config.toml
n_layer = 20
d_model = 160
vocab_size = 8192
norm_place = "pre"
positions = "rope"
rope_base = 10000.0
rope_fraction = 0.25
lr_mult_o = 1.5
beta1 = 0.95
warmup_steps = 200
decay_fraction = 1.0
batch_tokens = [16384, 32768, 65536]
train_tokens = 155200000
steps = 4964
Each number is 128 + 32 x the weight over its row's rms, rounded and kept within 0 to 255. Layers, rows and columns count from 0. Numbers have three digits each. The size before them is the row's rms in percent of the matrix's.

# layer 6 attention value, 256x160, rms 0.209, rows 0-40, columns 0-159
066:092104120140127139079160143136100115051112109119102092153135172156128143183108127062107097113109150164110118101127104110147167102119184153162101155125213098061140150114144127132106121107110162133102144096129131117140127083178150154078133111111110075094062149144156126098073129108097144123147105120152134148160160155118191180091115161164201131100164142204158161134105074199197141113147128118151118111183074161088138106112084132172159088124133158084147164083086104071183147115126177
071:126134191102117130099091121178141103063115138165197110152205114186195101137126118157063120118110116188089196129134137151112140091104104092138193112146133082120102133162140135175164041113134103074091141131088115112167139140117149134132122135186103105127089089239136125126107120200086118118119145086190146132147158146111084094146120138086118141117129127131097156151102168168093163110100151088166119112134154136102164123128087086137105113123152187143160138101125181190136137104138093
097:164154162136190130097170117132113202138142147141113116133145067165199134136092106184148116145118079135185154082080182154113101148164058110124131130140151110076107127147083175196090140078109105148111107071165102075124100177170165114136141149130106133097132139078086103131181164165124098088111162142128177101087115093100115138129174163111129110120075098092158081157181190138096097135071143112080127129124159142119141122148154079149100169097107097104148160155133171187109104161085134
060:137087095095145171190137179084129112179130120114103149170111135092144132133142131107125153102166123225132131108201130054102125118117132115111162157120114153125096138136154156051086103144141105115102134151137166187169150153094166129149125087143113157179142187129126156077163132164177104103184180055149158115090163166091142135121135134121128111143123101102124132097149125146093139076142142206132125162217094094107132071154140088067128130118079157068086108121140132145061161105104119
072:111098147086111126204120117111087168119191147057085118112164125090067096144156181107122106182098106118081174089128159105134142145139170106153126134121149147131188099155057193126136111145145139160120128102153105138137136156197121135099115143094125118152115160152089186157046064168197118156152063166137106100174076114109163072137143116117121140127126159129052183152167140100082110128171094136116120151127161146127168131164118098112125134145089157051135169142130143129127082095113101
060:161168078123119153185162121156031132171194130138092131136161097091105090155086122164202135073115099091145114065107175077098079176159075133107124136127127168126135122163054157060087120147134125094145130103139149158139104158120096095156094154123150116113135184125137126162177175115160117093127176152126110044117113140102109141142157116067080110108070164081088117105146117092139104127124138137163137166189130151151118124160175080132138195139079102169163119111114122144144126112140109
076:098138110128221129129133145203069103130187139131096135139173131098133194134063129125183126171126160212118086121117147062134108080085188145135167200168179104091127145195139138106099169155131101153090160133108144130158140140197163118148086132094128143108132143173098107074128143167150157110098127105154115178128119135072125189128129163144123123062081110125126123117127122112134154146161139139160132153157084142132091065142111082124117117171095089111138130077137080138136161092171087
077:152083083127092124199131126112078114163108086155137181102089108078144102098080143172105119129101090139160126093155136109125140144126109144104157163106098132133131087155132175141074152162138072175144102127128139113139148152153101141115105129221116156128102088128109093145168180100176124148105206183115154142172124147094096083160162113122156106184123090126132114097147121138102083088152110148072101104165134162146065173165140145171120174150138207118069144122161133100030138120101065
081:078146092124122133160158141141084095092098125088195154132075186148058108131150127136103130100189152155125100108125108074155147091106226102135105086116145151172113104097147080132130168082106117125091176157089107149167161144151111127132129120196126132160123135081145114127156172122107157133086131145123133121160129113098058157129114135186106105086089105129109160119105079146151133139146117182191115128116046114127126166084158158099093077160082143163138086142110159093224145109190135
088:154151152173189180137139053084168166199118164107155106125119090033174085075132114120123111100113105092181132144120174156135124171166060134100166105076156132136110127138088167132105079107180114143136119113156117091166062140133144139140179117116127135131172124129126122102164099160170075120183145119125166109080120121136104107108144138075143171158151117109141060147130166094102156123110082091101085123120165156180115113113183110141151156090140138129091168159161128154074112155068067
069:121155092125137131130128059114101091080128154065173157153126123096127126074092110175172162134104156112140085086107132101130103133094138149089115122074150145163150083111136175139131170135143120158138110109178112105136104142159112163151147117130159119150117148141171091102168185128165129166071105155237128132149090167116085104111134167156143161115060080108136117133109072173156126088180133134136055088184130157155109169074142115197046155152137141137140080084129154145106077100127070
078:120106129175118131126188113061103076180130131095170129080118177102129095115165122104083155072107154137100096152090100097133079143110107163102169122173137174166106151155078153128133078109114137096165129128150153140085125094022174097121121186140163135198165165139185140158143138107126101123173106106104112119125158127141143088186160148184066122152107142101093136120080092085142128109097184158177144128128106149130088130085077129195134135153087094132092085111141135152193114119123071
093:188168112110196131079181133132120139154153078140112090165152102130158119172066125180158104045111113127166138107145134175122083147137053155146163159142133098126083195161098198157170104095110129100136157064158163079104133171143136138167136113105133124077127131117132106136175167157128125072127136057159118092070133129108138190123169154112087130153148132114122069155126172099102115126074159114154155130088140147104097124146090113203144198107159119156143157115139095159141080135112100
076:152125161141081156150115083137149159125079129146149060113126124103119086104187129125088095195136130108135135151098133145109172129134188161099104143121152130181171128149161065101123151116175198128114092140127054147122089116032106123126113089120162084191067112148153144093142159161197099200127083124130079126161126109178057114106078111119110129157091149146191110118108097115138135147143083134156109127170150156208143166077143157090154099127114081153103129130083142113126105159129133
080:110125053144176094129104138124036188088121125073113134170110090165197153132104115177091097099093123199145165093171134126170116145113140157091101210133121160145157132117115149172103144150120102179157128078149091087138145131224122175089115154153107093104169089079164126112101151090162131060114127116147172151124144149087139113076094184168152081176099117128131157147144105099155079105142103135134098088092108094101127090099135073171079162139118164128119134142113138123129127127111137
069:102162151181133153080159118156142121149070124149114142069120176116121145126145160143106141125134115084090069092093116190141141138170160107088149097132113171123137096052136080174085087118086139117132140150084232139130111104091133131097116099216147126167126099121174114092086116136118113144121172112106118188117167101133092151134139166107218164120127163069111141075103133115132174128151142124106112068189114115139066125078081164123111152118171106138088116097167167106164177151122102
079:111085111102164131126105100135083086192084131122122171120049127115132103057117141122154150085113123147177091134116154122130151147122163085070111063120115149154118148111123145160103214160136092094095166165143090100166083137106146134139115130175115158181161066073087130101180177127163126121086124146092126138142129120132121118170132147128156062121147136146147159115119121102142094128084114080131109116106103103178101111122158103175063109137172174153192030164098110152136163107200082
072:150037129163100163143106149142103073142099106136119127160100154124129098148130116137078125168138132161161087115139133154152178107106166136117134107168115136123141094144088132088121138153211120121121141167116189117091142107076152151079081134185129173207082057118119108147132131167161078156125139127110164196145118175103097093115092147105137108133118099183115147062122088202179170104138111185109131145197091118140092206100113152119140100162122164111102089109089095115073153164149137
072:076133137102172134117160131084160140132091109112135118166144131119135142124171124231129182090082092125119141128128126118163120128127159162154129158137096125193173158086191133145074117116153152218129152117122133155124169114124133190137105078074168081091089110086176111131088089166168121153139095160110133189150135140119134100049076124184092213142092100139120127113143173142170125104144143113129136150121119113068105126128067154121087101095160169107099111132095086153118144095067068
096:131175121179145109140160131128078093126109090129137109140174158166171156128084103231165109134109077133162098098081124118142101119142041140100163149119133170185111140175086122171109100089178083150171094081175157133108101134085157101108092153147128151159169105111133081140191142069185108083118163087133164152141125101131139159149148142169111168178087119131128088156152119092170057124102193136124151059122135161122086089092096123172128148156164133157109130167140123180099143142132147
072:131067064070160166207119190099128099170127161111080152105085142122081097124172177141128152131134155154099119153141163074148152096091176134127116139185132185124145124141148152057131204191156143125118149189085166177110194123053150112102107089111130124159117139092108105116141185116143106141133074122161139117081124153149130152154124136146087098072098139127126145099110131125090128102154102171163106198129086115176102118130125105049118138160084121067121130130116118118114094077138126
086:169137136157110124166102142112116176159097084144112152150104133100131102156125145121152133098122094066127134076146163182120170168187080152140142112129110102102128125121099145102144099097155098098130100092120167124128110135100159141127133085157096149107112054155108098157155114198125077164144159104068173135093129133086066150114133112087131136215235126104082122118156153103083122122149121124116156096139163139120068178169111182087193197102165196162106154105133121116057149154151102
080:096115097081082112186089114169076132119135122117026168133088138103073131150157159080156111181157136137089114032106129113088198140128213105119078125140096192101136078109120152103175116130088127109099118144142132174131152141171140119087155109151110101167106164125126146127114138115137127160079138134188068125161105123124124120168127090101171116164158155096105193130124112120093130143181075165103142131182142131160155148076101118104096116133119168090144077122157121086168159113169173
074:165130109114138104144116192178156119046125146128162156072138100138095146126100094067101117165123149134162115155114079139135112061143112137147101140162081123129127117088103127159162127171147112127126201137119064123115159062180092103142140175121113155123166136105074107149080084145085154085147110130142085157119124110119167128171152151131043130066127095202172131160174154162178086123150188100150123204062111155121160157181135164141106081139138133171081108138136139088132112101127124
070:086074132147109115104155119087146080183082167140182163148121196096125132087118129149130194114126163080086120162141113096107100157088169118108139110124134157147084131153165173112150128171074129106103108151168121112094076119109196157128120164103164136163099137175135103150152152110093177145143114141105136115167099140124119110151194145145109135106134163123072124067067087119103159086106140132098083128126107112083097123081086119247087069141122161096139052085139100153177145145143105
077:103132111111121149167138148122073110144105108104131151166092111104082117118158075160134132054105139159124073104128150038105113126158132105107144135104064163159113122155156133109073131181156086157127159176159103158125146081033109126131116126153129154147202173125118123099094143093169150119175157096106111098206165135151149098142129095163085089131115177104148140119129056113213112108145149124145142163157084106129117124097094101149138139142145090173095026181112087111156147108116159
083:104133113084131140126130120085115105181155100131144159069127081109080103135187138103063097066107146195107129156156097100140131108113147154140125112194079104129110162126133127114053099094109107185083137123088104189162170135097112076123147130131137155168147137137123171062131144159135154114129097071127117098152157141143186129167114135167197121177162150096123146175113126081128128126162165118147197161154125150144106096197045178133189131092140106131118097108126094110156156063128073
068:143152179106135109070100135134132146127123133153114100144079143164134153124133071148138148077116162175148137128148096111124126106130089100127136092132203107076094097099110092169088126068079102152087151098119154130149136158142119101140183144160157155154156120146140111058168151111070120074074123095149140156141119090121157196133137187161175133108102069162153137209132080156176157142101206157154142081170094151124051157111136133164089101096111139165171111119102121085137145097197174
059:139085122153078140089178094128119146099127126162114133096144156104109133084125172109170113091121106099131060104170106175103088184153112137117155153104096109136137150089121137097151127140138179125165125080149152163092037163150085156149113134142200157161131196125172143157095069137208162125166075102090066120135146109151169099109135157085115148142129162075166106113103104123117129150094119028133151149151137107088134161141076122106148165099158051142105112113175128135149130117052116
092:124129133120159118102168141070158216155120143080094137076110114114189144149185174121110170147115096110110166102086175195158109172128128128072128122138086122106117129072124154141124160088180155153149096114112141154165113179107166140134161130113167135122150149096152123120130120111168104098108065138146159116047175090153123105107140111140188153120114088068161125127166150077072114119122117130093132147128156115143114047159139115100073149125122068064139186135130194210131105102094090
079:111180172116110131104122142146176082139095141143137096156125151185140153090119065216139163155149122083112173151119056164125122112125096077141082131130100156130155167102173088159098123104125100153107115099176124106080110145108096138125111089068116125112078102107108083106149133121144115122128179096138152189114110121117134167103112133100059196150127110196097088175167194182154097146134163133188133082097163164157141139092144158156112059103147132168138122175100140119083140176184169
070:119097082124134151154162137101092154158098107106141171138116137122122052063091143166211114088133104133148051045120134097168182176149079150118142140105126149156139142117049142127093153103187111131117148149153172145161102170126132130078126095145132153175125109085098094126193099144180033154141146102086117121127134106118142148133154132108108139137102090152137121129167087093124073070140116119182137120123139196145058180115121129081114180142142124187111082153131096123091136118160104
098:165148163168097144140096118142115136135108157075162106087134118156079107130121146115089132122161132153123104083124090121112176184133119165136144057137116117154129074106138183147118134179098109077136111143123144166149130131112123121133128137169110146189129129131121124114149082044113065161123150140154075140109120153172155099076135141185152115092088201083089202068078154133192170092135135178195164195077103143156090101116130165139160078126121094136104097092197093127095153089162119
094:107164160171138148114145124167090081141069149077169103122183151056180130141152085179110144146156179141111184155182145111108156170055082146190116128121189111147112130171100134143102133143083104127157083092098151083116156108129189152124132178128153109034110100104136170100153123142155099155123122165095078156139170120122085124121099118108090131150096155196115148101077168127134159165082115176117161114139101152129090098176154114129139154130119157177126093077103134113083130097071091
098:089174110074118141126103136113163099119153133102141154142140122089076121176113050106072149145118130139107124142133173139113120098127157151232129093133184080093151121133119112122153146111118105137069126090145099080180120119133137152114083149044113145111192155111134120127116207156150154166139131138128109123175105083146158149130178127129091183114106161147133102140156171096112224147095124171121143139107107086145158167146112210142116131094103071175081101133121108123154124212086080
096:139156102167124143156057154138150176147164135139117129100118159122154160061134085117150146071163143166099108119152138146133157154120111127122157147129124122118116157101159137140220085162176161159091117149132092078137201105126135128108096164169081078144146070115110137136154082162159118125088143141139120134072168129106070059137124112179100113027088093108112095072137190142098145158111099151081137051096142141140114133151158095107169158134176158086166162103061146147123104177138144
108:112087101165116126125132135082194131168104108082115107119121136152173136130116140126147147135095146142164119121142099107174206171119115127133053144149184104055101143124070168138075150101157157202164080084111154104153155148115134142150169145134152168137142133094128154136185155204095095086155172075083080144132153148063092125151153159094162134183139122142156107116120086179084142151146160131088098101129157169131128097117161063134092090066135122124139172152157189136095124190118096
108:112146112159148087162109150157082106158213148132115181105132131148108140138114110141161089176213119085103076178072121111130107162130132108197147109129166132193113111088156172065099149131157124129107053145108093140152130147073089170123123136142097174097153150156096105105171104127170142173134111132136171134086189116115112099140115103160135128156100161096082106088155105096170113194134157167147125154153112123151129108095135171122118151044099089162094119074119095085108126202078136
096:168111179178133148179061102118082156096126092171109162126149131155158152128123134125144115142161143082161097095132149128127103118168125115122176137087157117180158161115102108059085102123150086094091151088123074140151155126092126113128145199116110147156103102172087099150104133116089123153116156108070140119143110135121126158138125082144169165071167132160134137218123114095073142207098137074151160138115114142113106082195148171157086075068071080121100204121154101129102181167126122
098:169138143140158135116195097126094148131128130102189159174096101121112100061109102110122177108103163097137146125170172143108145187202108117075093131116098150158123134130081117124100119159113095115105181056108135113168149078090089143095141127094080088063121118158096145108125145112193134155136168151106170117153119165094178088098107070108116110126103143191133119151123050076084129103102121096161210109115178073094090135141066151146119159149171138178117137123170102151130148079127134
092:150137059041186122142114096131158179157062073158120115119168123057130128129128096164187108121087168156132088135137102062140078077059126095141129155096135148122080192118121137089119130152100130115133129186139110122148148129154191113133114130111139107174062123163137132163108125140165122121137153140139083073101139093151101164121135120132158056127115149057143130121134140129157089175094130119119136127205076134145195079130200086175133110153150122090133162142147140087169143090114140